From a checkpoint of a small transformer trained on Wikipedia.
Size: 13 layers, MLP 1792 tanh GELU, vocabulary 2486, 29.8M parameters.
Architecture: LayerNorm before each block, learned positions, biases.
Each number is 200 + 20 x the weight over its row's rms, rounded and kept within 0 to 999. Layers, rows and columns count from 0. The size before them is the row's rms in percent of the matrix's.

# k: layer 6 attention key, 320x448, rms 0.126, rows 60-63, columns 128-191
# q: layer 6 attention query, 320x448, rms 0.132, rows 61-63, columns 128-191
# v: layer 6 attention value, 320x448, rms 0.16, rows 0-48, columns 128-191
# o: layer 6 attention output (transposed), 320x448, rms 0.155, rows 0-48, columns 128-191
k60,113,191,175,196,208,177,206,187,226,221,233,210,205,222,194,225,198,201,199,225,166,187,217,178,174,208,188,205,199,188,176,195,206,207,170,221,213,203,210,188,189,180,170,194,213,200,202,181,189,195,202,198,190,198,216,216,228,192,195,226,199,171,217,203,225
q61,098,209,184,208,206,210,226,193,215,193,203,197,174,192,205,173,226,221,202,217,248,220,183,202,180,182,176,199,211,240,208,200,230,211,227,190,205,214,176,196,183,178,221,183,217,204,177,194,245,183,173,209,216,214,158,189,219,138,186,214,191,195,195,178,192
k61,103,212,203,191,172,217,215,177,192,216,201,194,211,182,214,219,196,205,217,180,208,211,206,230,196,195,211,218,200,230,195,212,221,199,211,245,187,192,217,194,191,183,172,215,187,193,225,203,226,169,199,192,211,181,194,187,200,171,160,230,187,174,206,184,190
q62,096,198,161,198,178,213,206,173,181,238,198,223,223,195,219,168,175,211,228,172,245,189,206,191,191,221,177,211,200,211,232,201,213,180,188,178,205,219,224,188,193,186,179,218,203,175,224,190,198,211,199,141,164,167,206,173,198,174,191,225,210,221,205,191,166
k62,103,214,190,203,197,143,191,167,212,184,208,200,238,232,212,191,188,224,197,193,216,224,197,191,172,212,219,203,226,196,215,203,197,178,177,210,211,203,213,129,197,167,229,179,194,229,236,220,188,168,209,172,166,186,228,162,204,222,216,221,182,190,189,247,198
q63,107,178,206,194,237,180,190,165,222,168,207,217,207,169,224,185,186,207,202,181,207,174,202,224,213,202,185,194,232,209,214,175,199,167,230,200,224,182,189,214,189,221,178,207,211,198,190,236,246,203,184,205,187,197,178,193,190,205,194,237,150,207,200,225,212
k63,109,188,212,215,197,195,208,169,196,207,219,205,221,178,203,178,210,221,189,185,193,191,180,234,198,199,190,191,178,221,226,229,235,184,228,222,191,211,177,234,215,155,194,203,181,175,204,210,204,187,204,204,176,204,158,226,166,177,186,194,205,208,214,222,194
v0,091,190,199,218,188,208,200,173,198,207,205,228,209,199,171,228,181,186,168,189,170,205,211,196,199,183,219,227,174,221,165,233,194,216,180,169,199,172,222,214,206,170,189,182,215,185,214,222,209,192,211,186,210,194,233,148,199,203,188,200,210,239,172,222,196
o0,094,214,206,190,196,168,202,225,193,170,178,185,202,214,219,165,226,188,196,221,225,192,200,196,228,224,194,166,201,160,224,173,197,220,221,214,204,194,175,199,190,207,195,219,166,203,201,200,204,219,196,202,191,180,202,218,205,194,205,206,194,211,232,152,217
v1,098,182,188,207,156,185,159,198,168,212,196,191,180,211,180,201,213,208,237,185,179,194,207,192,216,186,210,210,202,215,192,200,176,211,223,220,220,191,162,219,249,188,215,228,192,201,218,221,191,201,169,168,204,223,193,183,193,199,183,255,216,211,171,155,186
o1,094,209,221,212,234,199,231,210,202,186,167,225,208,209,172,167,223,169,198,182,200,194,215,219,173,236,209,189,189,175,234,211,180,189,197,233,213,194,204,219,181,198,194,185,210,212,186,175,208,232,196,176,197,196,228,189,182,200,217,181,213,203,233,217,223
v2,097,181,210,242,193,196,220,214,203,210,170,201,214,211,209,186,228,229,211,216,211,213,239,196,197,187,206,224,190,166,198,168,160,192,193,236,224,223,198,209,207,247,214,200,211,237,223,216,208,231,203,206,180,181,197,199,195,181,209,239,186,196,180,172,199
o2,094,243,205,165,205,224,199,212,210,218,205,186,149,184,185,206,143,174,226,232,222,225,214,198,177,201,228,169,198,212,202,189,225,228,235,205,177,196,169,185,191,180,216,206,203,189,190,189,200,200,189,235,234,232,197,198,204,252,202,193,218,190,180,225,182
v3,095,179,180,221,157,185,166,181,158,214,176,231,213,195,186,203,201,249,234,167,190,226,190,231,176,211,207,200,201,184,185,193,204,217,213,244,212,214,200,205,205,210,214,218,226,206,200,172,201,229,175,227,175,257,230,201,187,203,234,223,199,206,145,172,202
o3,094,205,218,197,224,194,196,193,209,225,209,202,208,205,178,209,222,175,208,217,197,194,209,177,235,211,186,217,182,186,209,204,194,191,165,163,200,221,157,222,201,203,187,189,211,211,184,183,161,205,217,209,208,180,165,190,209,194,169,198,174,206,231,230,192
v4,094,203,208,215,211,228,200,182,209,199,214,197,194,217,175,174,227,183,214,199,187,189,185,185,194,183,168,216,206,191,188,204,216,192,227,181,199,208,172,198,180,240,216,220,180,182,207,176,192,186,208,218,229,206,192,232,200,201,194,201,189,183,212,196,186
o4,097,215,201,192,166,200,221,199,185,215,201,216,190,210,200,208,164,221,166,207,218,206,202,211,186,172,201,201,197,202,217,209,178,227,214,181,211,226,216,210,205,177,213,194,228,202,192,221,175,179,200,156,193,202,201,205,185,201,217,203,208,216,224,192,193
v5,087,189,205,166,185,211,190,193,199,175,203,183,180,221,202,222,196,214,194,207,200,209,205,212,227,180,218,151,205,166,188,198,176,187,191,195,183,186,183,179,201,190,195,172,214,161,207,197,231,230,210,219,200,245,179,202,175,183,197,181,213,207,174,247,217
o5,090,184,184,202,198,207,177,223,183,198,187,215,170,142,224,193,210,185,213,223,204,192,184,176,155,239,199,236,184,222,205,199,150,192,204,215,252,225,255,194,164,202,221,195,196,195,202,173,219,183,177,171,230,191,194,203,173,207,155,208,175,155,189,182,242
v6,100,202,197,216,165,189,198,201,217,192,205,249,192,184,203,220,197,191,214,204,223,189,217,230,184,234,215,199,179,200,180,209,183,232,220,176,183,201,199,169,208,189,164,220,184,174,180,200,194,181,235,212,199,205,204,197,212,211,209,188,207,190,204,181,252
o6,098,189,166,191,216,153,171,170,200,214,204,162,182,207,213,203,190,183,156,203,206,192,238,153,177,184,230,213,177,210,175,194,227,157,151,205,202,174,189,185,164,222,235,191,214,217,217,189,201,212,189,205,207,164,158,199,208,189,204,204,204,175,234,213,224
v7,095,230,214,203,199,245,195,223,213,203,206,226,199,189,181,208,209,170,223,224,220,206,228,185,214,198,179,192,197,215,203,185,198,188,205,177,191,221,195,203,247,213,185,222,167,234,218,167,210,198,189,209,192,225,231,209,180,207,193,234,192,173,192,218,202
o7,091,204,193,188,226,164,209,189,187,164,176,217,212,231,194,207,194,186,178,169,198,195,185,200,182,189,183,215,196,201,212,205,190,197,234,229,236,167,200,184,197,213,221,162,218,178,204,188,210,242,198,204,215,176,189,199,188,185,194,155,209,223,205,230,201
v8,095,189,187,212,195,208,187,203,209,204,169,205,207,168,197,202,185,166,207,170,204,209,196,191,212,208,181,182,231,209,212,211,208,211,206,223,198,178,227,221,205,215,176,168,221,171,208,165,212,190,186,163,177,206,196,217,184,196,205,219,226,189,160,211,203
o8,096,203,190,231,158,178,198,221,202,213,217,204,181,204,182,192,219,168,214,214,201,199,215,220,196,206,207,204,205,206,192,162,168,172,172,243,203,214,208,180,205,216,186,209,206,224,196,233,194,172,220,206,241,201,213,174,203,195,253,220,172,233,199,243,168
v9,097,202,236,225,163,223,182,235,152,201,192,219,201,203,181,226,221,192,212,200,209,193,230,171,203,243,241,180,168,194,204,217,187,206,197,182,207,204,202,197,227,194,203,196,200,177,187,190,215,203,208,225,225,169,208,237,218,223,214,191,189,184,187,211,221
o9,096,205,176,195,236,193,184,189,212,208,188,214,222,160,222,230,216,228,182,208,210,205,191,192,200,208,199,164,205,240,185,195,209,200,198,211,233,175,232,216,198,215,212,178,200,226,185,214,206,207,214,183,195,228,185,191,190,169,188,191,168,183,169,195,185
v10,088,183,219,212,206,200,176,169,200,192,202,190,195,214,171,178,211,172,190,233,196,186,233,180,172,222,182,179,193,190,231,185,225,189,197,219,220,173,205,215,261,217,200,212,244,211,179,219,196,225,191,154,232,203,221,190,191,199,190,197,181,189,215,177,155
o10,093,236,206,207,196,186,182,177,195,211,226,208,228,175,240,197,210,218,224,186,159,223,183,228,219,170,193,198,194,161,203,193,163,223,169,220,210,180,191,212,178,210,209,211,168,170,198,196,233,171,217,219,221,204,192,214,182,191,194,178,224,213,189,228,220
v11,108,155,212,204,212,225,170,192,187,205,229,193,172,214,191,210,216,222,195,191,219,217,204,185,207,172,216,217,172,187,173,197,200,181,222,156,201,168,196,211,163,187,222,218,193,190,172,195,207,179,206,172,210,186,199,195,186,201,222,197,196,207,205,210,161
o11,103,219,197,192,190,229,242,198,209,194,181,202,226,219,205,215,223,166,181,205,195,223,240,211,256,224,233,209,201,214,205,201,219,211,227,191,189,214,209,199,245,223,199,187,188,227,225,218,168,194,203,216,208,227,215,193,226,183,179,210,204,201,189,193,198
v12,097,186,209,180,204,191,170,213,180,230,161,207,184,198,162,192,225,204,217,213,187,191,230,183,194,181,157,217,203,210,207,189,176,221,209,218,204,221,170,210,187,181,236,227,251,238,188,193,188,192,171,172,202,235,175,216,176,201,223,209,155,220,202,214,188
o12,096,199,220,216,176,216,175,186,208,205,192,203,200,200,172,195,205,208,211,228,217,247,192,225,187,176,210,171,206,180,196,198,206,203,198,190,226,170,246,217,241,231,195,183,188,206,192,146,196,206,172,191,193,194,203,172,212,212,222,220,194,194,146,191,200
v13,093,196,212,225,187,201,212,197,222,200,196,231,195,212,199,176,241,182,196,218,208,188,173,174,182,206,195,181,189,175,196,203,221,215,195,219,236,197,181,223,211,181,208,180,199,186,221,218,191,228,191,206,250,195,193,208,190,216,204,186,227,201,216,205,156
o13,094,193,227,197,186,228,142,226,209,186,212,207,234,202,225,189,178,184,235,196,194,190,219,192,205,210,205,223,205,217,212,219,222,176,200,189,182,176,222,170,203,238,210,233,197,195,176,192,208,199,182,226,203,180,221,205,203,214,169,184,203,190,176,173,228
v14,088,185,196,220,202,187,176,230,181,192,195,214,192,175,180,222,197,204,183,185,195,187,213,188,173,188,161,239,184,188,179,159,215,210,203,166,210,180,199,218,201,191,174,215,232,190,214,185,198,195,186,178,195,178,205,206,183,222,211,179,226,198,210,200,185
o14,088,204,207,184,179,193,232,170,207,190,195,211,210,176,191,158,186,165,203,218,196,223,182,229,183,206,225,193,230,206,201,219,228,212,188,215,212,198,216,158,204,193,187,230,203,208,219,220,192,240,228,165,231,216,216,219,220,203,201,183,181,215,204,218,241
v15,086,238,170,258,191,178,178,201,199,235,216,187,187,198,179,173,220,207,183,234,195,196,227,163,185,201,200,208,177,191,178,207,217,200,223,210,184,187,207,181,214,206,193,186,199,215,248,200,227,228,190,213,165,170,191,214,166,204,215,199,202,171,194,183,231
o15,089,191,213,152,202,204,204,185,202,220,188,210,196,200,195,200,181,203,204,184,205,199,196,218,181,220,189,192,228,188,195,188,197,188,220,190,195,178,185,201,174,218,205,156,162,212,146,174,204,195,185,208,217,217,197,205,192,175,186,212,157,190,199,236,200
v16,098,201,219,171,196,203,216,227,169,176,176,221,191,216,170,232,199,193,211,196,214,208,200,181,219,200,170,186,195,200,195,206,169,149,204,183,207,205,226,205,179,195,253,215,169,196,196,180,209,190,206,161,198,193,218,201,215,198,179,208,207,190,187,185,203
o16,095,211,185,228,199,197,198,186,194,220,196,191,190,211,223,201,218,203,190,218,187,222,203,232,217,222,240,158,155,259,186,213,186,161,206,191,210,163,189,203,200,200,173,214,211,230,194,220,167,193,186,218,213,240,197,183,195,191,226,163,201,221,187,221,194
v17,101,237,223,209,202,192,246,207,207,213,184,235,204,180,159,219,153,182,206,181,189,208,191,199,195,205,197,199,191,213,196,186,219,143,211,156,184,196,205,206,215,188,206,193,168,205,177,197,204,189,229,238,180,206,228,160,197,199,162,200,221,211,194,212,225
o17,097,234,135,223,219,180,240,191,222,168,205,202,214,191,228,188,233,214,143,204,199,180,184,177,185,207,228,188,188,205,221,199,153,205,228,196,192,193,219,233,185,195,190,221,213,180,218,211,219,164,170,191,215,214,211,203,174,189,200,199,183,180,209,177,197
v18,090,183,213,195,181,181,190,200,182,222,192,179,188,186,199,204,193,206,189,199,202,174,217,175,169,203,180,208,219,211,203,165,189,228,185,179,181,216,212,220,200,205,165,177,184,208,184,199,202,198,209,176,217,182,195,220,211,251,190,183,212,188,198,183,221
o18,093,166,154,208,226,197,190,154,192,216,219,216,217,195,179,192,210,197,205,199,215,175,221,215,207,192,195,204,223,186,154,208,220,217,223,191,189,212,200,232,240,218,176,227,196,171,217,204,204,192,215,210,180,175,184,169,207,183,255,201,194,210,205,182,193
v19,103,233,223,166,178,208,174,209,196,210,211,199,227,173,216,234,217,252,199,179,196,193,181,190,164,221,195,194,200,196,202,227,216,229,220,214,181,198,156,205,193,194,218,163,195,181,195,191,191,211,214,220,215,222,242,189,213,201,189,183,196,190,162,210,181
o19,100,196,206,159,214,209,207,215,199,214,219,161,224,183,151,196,182,182,224,208,217,232,198,176,245,178,204,200,191,180,178,191,177,195,180,185,210,235,192,201,209,227,186,251,204,210,203,157,172,188,187,206,189,167,145,159,222,202,218,245,225,243,203,197,181
v20,100,210,218,196,179,197,177,194,189,214,171,204,175,203,208,202,220,193,189,213,205,222,187,184,202,163,204,185,163,192,188,199,158,239,200,209,195,219,182,206,213,184,209,208,245,210,194,200,218,200,238,199,226,190,228,215,215,190,253,209,209,200,192,171,201
o20,097,204,206,167,245,168,221,204,204,198,210,225,195,204,225,180,160,188,191,194,236,173,206,204,205,225,171,204,212,200,218,188,218,188,191,199,239,200,185,195,234,226,188,185,195,207,207,177,201,233,167,172,202,222,172,184,210,210,221,229,164,201,208,204,205
v21,103,198,179,221,192,207,176,188,187,206,229,184,226,202,239,172,209,192,165,215,177,202,205,208,193,183,187,205,154,182,203,196,198,210,206,214,215,196,215,198,179,213,166,168,232,182,196,226,199,248,216,206,189,185,190,228,206,172,236,158,164,217,197,182,182
o21,101,211,217,217,183,202,224,208,242,176,171,226,221,196,227,160,181,175,222,206,200,187,164,167,171,206,182,208,218,176,210,190,208,224,192,203,204,175,201,187,238,166,188,228,177,203,180,168,186,196,174,166,193,214,171,181,200,222,178,230,258,181,180,206,231
v22,092,214,221,215,218,176,188,184,170,198,211,210,226,157,201,184,194,193,194,200,219,178,206,205,220,219,188,203,231,215,196,220,211,193,185,193,176,209,205,195,201,173,177,250,193,200,205,210,225,202,188,221,239,207,149,221,216,188,205,195,198,206,189,208,201
o22,094,161,195,187,209,173,206,201,212,209,179,144,218,200,187,217,180,209,232,177,201,207,211,226,193,172,204,200,183,215,219,223,181,200,195,175,221,172,179,197,194,179,218,157,209,222,179,231,185,157,218,197,160,165,182,173,194,183,202,201,196,174,205,193,215
v23,095,208,220,189,212,206,181,200,198,201,180,217,222,219,220,180,227,231,166,193,177,188,202,224,191,189,191,180,195,175,187,222,204,216,198,195,178,201,153,195,218,224,233,229,213,264,187,187,202,195,202,202,192,193,128,198,184,191,185,201,180,187,182,202,189
o23,097,203,201,159,215,237,195,202,195,166,186,204,218,183,139,180,168,201,218,222,231,197,203,157,235,224,191,238,210,197,212,229,176,166,199,214,205,186,206,194,182,214,163,189,185,198,191,194,195,195,197,197,176,203,229,188,215,222,229,188,215,221,185,220,235
v24,094,238,194,200,214,183,223,181,185,201,190,195,208,210,229,223,200,215,142,193,178,187,167,211,174,224,202,188,215,201,157,235,204,202,202,169,217,220,212,182,206,190,178,186,186,187,199,230,156,203,184,223,208,232,200,189,183,200,205,198,199,195,211,176,206
o24,095,174,230,183,195,216,194,223,227,243,201,201,173,180,233,129,210,211,224,210,212,210,190,211,241,218,199,189,189,207,205,163,209,189,191,216,190,200,199,199,212,203,187,224,183,230,204,155,203,182,199,219,199,208,160,188,177,200,201,207,200,184,242,183,204
v25,093,205,176,224,139,160,208,214,203,169,182,186,205,160,228,189,185,225,211,152,214,208,206,221,204,208,180,225,221,220,188,209,197,206,191,239,203,221,224,222,186,190,186,219,215,214,196,178,203,201,213,199,195,176,241,179,219,170,199,176,239,200,190,196,171
o25,098,194,210,162,218,248,234,226,198,222,199,179,195,209,178,199,205,168,209,207,152,197,175,192,209,189,214,210,205,203,195,183,211,197,195,224,172,192,159,214,231,190,181,202,201,251,216,197,173,178,179,222,206,205,211,190,205,248,225,215,188,211,197,235,214
v26,099,185,203,215,205,222,183,205,155,177,154,196,186,207,232,234,187,210,218,194,222,202,204,227,195,209,233,222,169,200,200,216,173,213,208,184,194,204,201,214,163,159,177,161,196,220,210,212,183,175,244,193,199,211,175,199,212,199,210,203,207,204,197,175,201
o26,094,223,158,204,196,216,232,180,235,187,216,228,211,167,212,201,191,178,167,208,164,183,202,180,209,192,191,203,227,183,202,159,216,186,175,173,187,192,166,194,221,225,180,211,178,229,190,171,184,203,183,220,221,221,225,227,227,200,201,193,231,197,223,215,189
v27,098,178,173,193,212,206,176,206,171,173,204,177,197,218,221,190,164,197,184,206,210,194,191,263,214,225,184,164,173,229,204,217,192,207,204,209,191,225,221,178,178,212,208,204,207,166,179,191,172,183,216,203,200,197,208,213,177,215,177,203,168,210,222,153,204
o27,093,203,213,212,179,191,215,196,214,200,160,201,193,204,213,242,228,213,174,179,191,200,213,177,195,208,225,218,197,185,192,200,197,209,173,192,190,215,175,198,207,201,221,217,234,212,215,217,221,255,174,214,206,189,193,186,224,208,214,184,209,222,188,190,204
v28,098,207,213,205,205,220,190,272,201,232,219,186,206,193,207,228,181,233,202,192,210,219,199,228,208,208,229,234,206,182,181,170,179,203,232,196,191,211,193,199,190,223,193,183,176,215,231,200,192,181,217,189,193,158,199,189,182,215,223,180,207,204,199,240,200
o28,095,184,193,177,176,177,228,147,236,226,210,211,195,190,166,180,230,207,207,192,191,169,236,189,221,211,172,142,211,209,165,195,219,189,216,235,180,227,199,233,206,224,202,182,217,171,222,227,194,196,209,183,189,237,218,193,233,192,193,229,212,215,184,163,224
v29,090,256,222,225,193,195,165,220,208,199,203,218,215,179,224,199,202,209,206,192,188,174,180,246,237,179,224,193,221,172,185,191,223,203,199,210,160,197,208,214,195,213,191,205,175,173,181,196,192,190,192,227,207,197,217,229,182,221,199,197,165,182,212,222,186
o29,087,156,180,211,193,203,219,192,200,182,219,227,197,209,186,178,234,212,195,183,209,222,219,192,138,191,169,174,200,178,199,195,155,204,189,205,210,191,232,194,214,210,213,217,203,221,232,204,153,167,236,184,186,169,158,189,231,204,209,185,220,171,222,180,215
v30,097,190,229,226,181,170,184,219,200,219,190,189,190,167,191,185,200,211,179,200,207,222,237,222,188,191,190,189,198,219,191,187,180,219,211,230,182,226,212,223,180,193,212,239,194,215,208,205,212,204,212,208,190,172,173,185,214,239,210,225,172,202,193,208,212
o30,093,177,197,157,214,208,214,193,227,184,213,200,189,184,174,209,177,216,178,178,211,171,172,215,213,223,201,220,225,165,179,192,195,191,193,206,166,206,177,210,188,193,160,194,249,205,204,198,218,202,178,238,205,213,205,238,218,187,182,185,213,180,160,212,211
v31,101,191,200,203,189,208,203,205,220,179,168,248,197,237,235,183,198,192,247,173,206,218,216,216,212,178,226,216,216,234,185,212,222,211,274,207,217,221,194,236,170,184,197,175,190,200,171,210,204,163,178,226,197,208,191,191,189,243,210,207,190,210,210,192,165
o31,099,177,201,196,183,230,213,158,220,219,239,213,203,177,189,153,192,241,189,178,209,197,184,210,204,198,221,193,198,225,194,207,188,176,166,192,184,190,221,179,207,201,217,230,179,193,219,213,208,231,207,186,162,171,205,212,195,158,168,168,194,162,210,213,178
v32,097,198,217,180,190,177,212,230,196,212,175,210,196,169,215,201,169,186,164,178,219,195,219,242,213,195,230,230,191,212,175,161,182,181,165,195,202,223,211,164,157,220,189,174,215,193,172,210,174,207,188,188,162,145,239,191,163,199,250,204,191,211,171,240,197
o32,098,201,193,192,171,202,203,176,217,194,222,229,159,220,175,202,212,186,228,215,209,187,198,180,216,217,166,163,169,187,208,210,181,230,221,202,210,217,191,198,226,172,199,232,231,166,199,189,182,220,210,229,170,229,242,218,201,217,202,225,205,198,200,190,187
v33,093,193,188,188,207,156,209,191,182,182,181,201,212,172,205,213,175,206,186,183,196,181,224,213,182,187,178,205,216,190,194,188,190,188,201,167,197,213,217,205,212,198,184,200,219,170,191,207,200,220,162,201,191,182,207,195,213,209,209,179,191,186,205,186,212
o33,091,209,223,229,188,201,208,218,193,212,225,232,157,166,198,212,209,187,224,190,218,199,193,182,182,180,183,201,227,193,175,200,211,192,201,178,182,188,155,239,193,214,187,181,196,221,159,195,210,208,211,169,204,224,212,206,202,216,226,193,183,198,237,185,180
v34,095,163,189,204,217,215,191,192,191,198,193,218,196,211,178,196,201,171,216,175,203,195,220,191,210,177,204,220,194,186,188,202,243,226,234,220,191,129,158,191,164,180,206,210,188,151,218,205,199,214,191,192,218,173,205,233,209,184,192,215,206,214,199,208,182
o34,096,214,186,224,179,202,213,219,224,183,211,206,176,199,191,183,195,181,190,204,159,208,171,180,201,195,191,218,195,182,224,194,220,225,212,179,212,207,207,188,211,205,204,196,190,205,157,185,210,206,204,175,159,191,155,208,197,221,214,219,172,192,227,242,179
v35,091,199,210,217,161,212,230,231,197,190,205,221,206,212,200,210,217,177,188,206,200,209,201,174,199,197,231,225,218,176,230,143,222,179,168,207,211,188,227,216,218,156,198,204,181,245,178,192,197,177,180,193,163,204,181,210,194,211,208,181,231,215,205,179,209
o35,098,216,198,174,226,202,162,208,181,186,197,166,236,204,172,179,213,194,219,259,181,221,229,209,236,195,209,199,198,205,203,231,213,196,217,188,177,199,213,186,175,194,225,169,191,198,218,236,204,184,231,178,242,206,171,195,231,160,180,179,218,214,209,205,199
v36,090,163,166,199,198,231,187,196,190,213,166,205,202,191,192,178,155,222,178,211,186,211,216,151,196,243,193,217,151,200,197,199,193,211,144,174,205,148,206,198,190,225,196,197,194,180,164,228,196,178,188,223,212,197,195,194,191,184,205,191,189,214,225,173,239
o36,094,220,212,196,205,185,182,189,180,191,218,214,191,196,200,210,220,210,184,201,206,214,220,231,185,185,225,190,235,204,199,200,198,191,223,217,160,237,214,184,221,184,201,211,190,218,212,194,199,225,242,182,196,206,216,208,198,193,187,181,182,184,157,186,163
v37,103,213,213,170,190,237,215,206,216,173,205,175,224,165,179,198,201,178,206,221,211,210,188,182,191,212,227,165,232,220,204,189,205,173,253,187,207,179,190,189,207,146,215,211,172,156,231,212,188,147,205,172,189,193,173,198,215,219,208,219,188,200,188,181,156
o37,100,201,210,207,171,167,204,217,183,207,221,204,193,183,181,181,198,196,209,206,197,189,225,211,218,203,223,184,209,208,219,195,186,201,188,171,178,166,221,217,204,222,164,176,173,183,240,184,189,207,206,205,171,206,192,252,190,200,180,156,189,201,205,238,242
v38,094,208,195,205,190,201,180,218,163,241,172,222,196,207,243,229,189,197,189,261,209,183,199,219,163,196,197,187,178,200,178,196,180,204,201,199,210,223,186,183,230,204,211,186,200,161,220,213,201,225,209,215,187,175,188,233,202,188,217,195,204,207,180,179,213
o38,093,188,193,192,201,219,208,228,200,213,225,173,196,183,178,201,186,175,200,159,208,170,210,211,200,211,166,190,265,206,180,197,222,170,184,213,205,198,187,202,185,225,205,187,204,221,191,176,193,227,219,216,191,191,186,198,217,210,194,209,179,203,221,198,206
v39,094,196,197,231,190,210,230,159,176,205,206,160,212,201,210,165,190,207,206,189,226,166,182,197,209,174,185,186,185,178,224,192,188,202,223,251,191,203,161,200,194,270,202,203,210,188,217,218,220,221,205,216,217,207,217,214,219,173,229,233,203,216,176,207,214
o39,093,208,209,184,183,190,202,236,219,192,209,206,195,185,186,225,206,191,133,192,176,224,210,218,182,218,192,189,154,222,186,203,197,209,184,192,214,183,201,144,180,215,196,202,197,205,186,186,215,189,179,194,222,197,220,226,193,206,183,209,211,214,156,193,198
v40,101,180,215,217,178,195,190,192,222,215,180,172,174,171,229,199,198,209,194,208,159,173,181,185,200,201,162,200,205,194,208,189,173,202,212,227,191,204,160,196,214,210,225,201,202,198,230,192,194,240,212,206,200,213,177,197,218,204,219,222,186,196,174,196,211
o40,095,197,225,191,190,192,193,213,199,205,188,189,230,208,201,220,180,185,230,217,230,226,197,189,207,208,189,174,205,192,203,214,206,206,187,246,188,238,200,208,191,172,179,213,192,208,193,220,198,199,184,198,184,199,223,221,190,198,231,178,197,240,193,210,198
v41,094,186,202,169,203,213,209,184,188,192,194,201,223,168,164,187,178,234,172,198,181,201,205,198,167,183,227,172,173,193,196,188,202,206,170,210,191,225,183,183,180,220,173,210,169,210,215,203,214,216,228,196,174,204,207,192,163,214,225,165,196,200,199,215,215
o41,095,167,188,215,209,184,205,213,222,199,206,177,187,226,218,201,209,200,235,193,216,228,186,187,246,197,192,192,227,207,216,176,207,232,234,212,167,187,215,201,198,197,194,186,193,201,239,229,170,160,217,175,198,144,225,199,221,189,220,182,219,185,208,207,224
v42,092,209,185,197,216,208,204,202,205,209,199,181,186,167,214,224,199,201,207,199,199,171,177,225,167,229,195,191,203,177,168,181,213,219,217,194,238,216,197,179,167,207,184,214,230,187,182,193,175,205,198,234,205,220,190,183,188,216,190,217,209,200,205,218,199
o42,099,222,212,212,225,198,187,195,188,181,185,210,212,211,205,168,183,165,171,181,189,167,183,210,210,191,222,194,196,252,221,183,200,214,194,218,200,226,183,216,240,204,234,211,162,230,174,171,177,247,214,213,206,199,207,195,214,190,205,188,162,210,210,236,190
v43,097,202,238,187,203,181,203,194,182,200,167,224,183,210,186,242,217,192,227,227,224,176,178,201,220,175,212,220,158,207,197,217,213,193,183,180,217,213,186,208,193,187,201,218,237,187,190,216,201,204,216,167,214,201,214,185,233,193,165,224,195,190,214,221,205
o43,096,185,173,193,218,192,205,220,182,202,248,196,212,173,176,187,173,171,180,202,177,231,231,201,180,186,233,166,233,202,210,178,173,182,223,195,198,205,235,213,227,210,204,178,202,222,175,197,185,209,206,211,203,227,210,229,183,209,248,164,210,166,199,180,167
v44,093,222,174,193,201,158,218,164,210,196,191,193,225,197,207,200,210,218,196,179,184,182,225,214,171,183,203,219,201,162,218,206,235,190,210,182,195,214,213,191,219,187,210,181,199,178,198,183,209,191,219,206,192,197,203,219,217,184,207,196,176,164,219,202,182
o44,091,185,216,215,184,203,191,212,211,173,223,197,191,207,204,188,166,218,189,175,188,194,190,168,233,236,189,193,216,209,174,206,200,173,196,209,196,210,186,186,170,220,189,170,213,191,208,216,243,207,215,226,224,163,192,208,194,235,202,204,195,185,169,221,205
v45,095,160,215,209,160,164,179,206,191,226,187,227,196,230,214,206,199,208,166,207,207,240,203,220,202,187,216,210,175,207,222,219,169,193,198,198,228,187,182,214,209,208,209,203,202,171,194,201,208,215,188,192,190,218,187,192,173,221,225,205,220,200,203,214,216
o45,090,196,223,190,174,178,183,208,210,191,194,214,188,203,183,137,172,201,193,185,223,171,231,165,192,181,207,229,183,200,178,179,191,204,190,239,179,203,205,194,190,169,199,174,227,195,239,207,200,182,230,184,193,176,200,225,207,228,203,218,210,217,210,181,209
v46,092,216,206,196,187,225,210,179,166,194,228,203,222,200,195,203,229,205,177,252,234,188,167,190,194,182,243,184,204,218,184,212,193,175,206,207,187,176,206,223,221,183,231,195,188,202,181,181,224,193,234,240,218,204,197,205,217,215,215,194,147,204,183,173,184
o46,092,201,226,216,200,171,176,210,191,190,197,188,211,200,182,177,203,201,205,204,202,221,197,206,212,257,164,187,189,202,194,211,196,185,220,223,195,172,187,211,175,196,206,183,218,232,182,194,187,213,161,205,160,209,173,207,191,191,168,193,214,201,197,217,210
v47,098,186,198,196,192,199,181,215,217,215,233,198,209,208,244,181,203,220,218,182,190,210,235,214,186,197,186,201,243,187,208,205,207,202,227,225,241,248,201,204,180,230,190,216,211,194,206,204,201,178,233,204,208,169,199,176,194,191,225,234,192,170,203,178,221
o47,102,205,202,220,205,200,195,194,203,207,227,182,170,169,188,211,223,191,191,176,213,204,216,207,178,196,181,192,191,186,203,194,214,229,176,177,188,175,183,215,217,169,218,236,195,217,226,197,224,187,203,223,179,210,181,222,197,221,188,182,184,232,186,203,198
v48,095,186,180,179,186,183,199,188,222,210,210,189,182,242,200,198,189,199,185,198,197,209,203,212,198,199,196,193,190,220,228,197,212,230,230,214,205,186,220,178,222,174,216,222,233,184,166,220,158,205,146,184,166,184,192,210,218,173,173,168,177,212,199,191,228
o48,100,189,234,180,204,219,149,196,176,200,212,205,187,194,205,209,171,200,192,219,215,188,187,182,253,196,214,235,203,215,208,192,265,210,205,188,168,158,197,199,206,261,219,185,159,166,249,184,188,141,250,192,199,212,168,208,190,225,235,201,209,204,204,239,200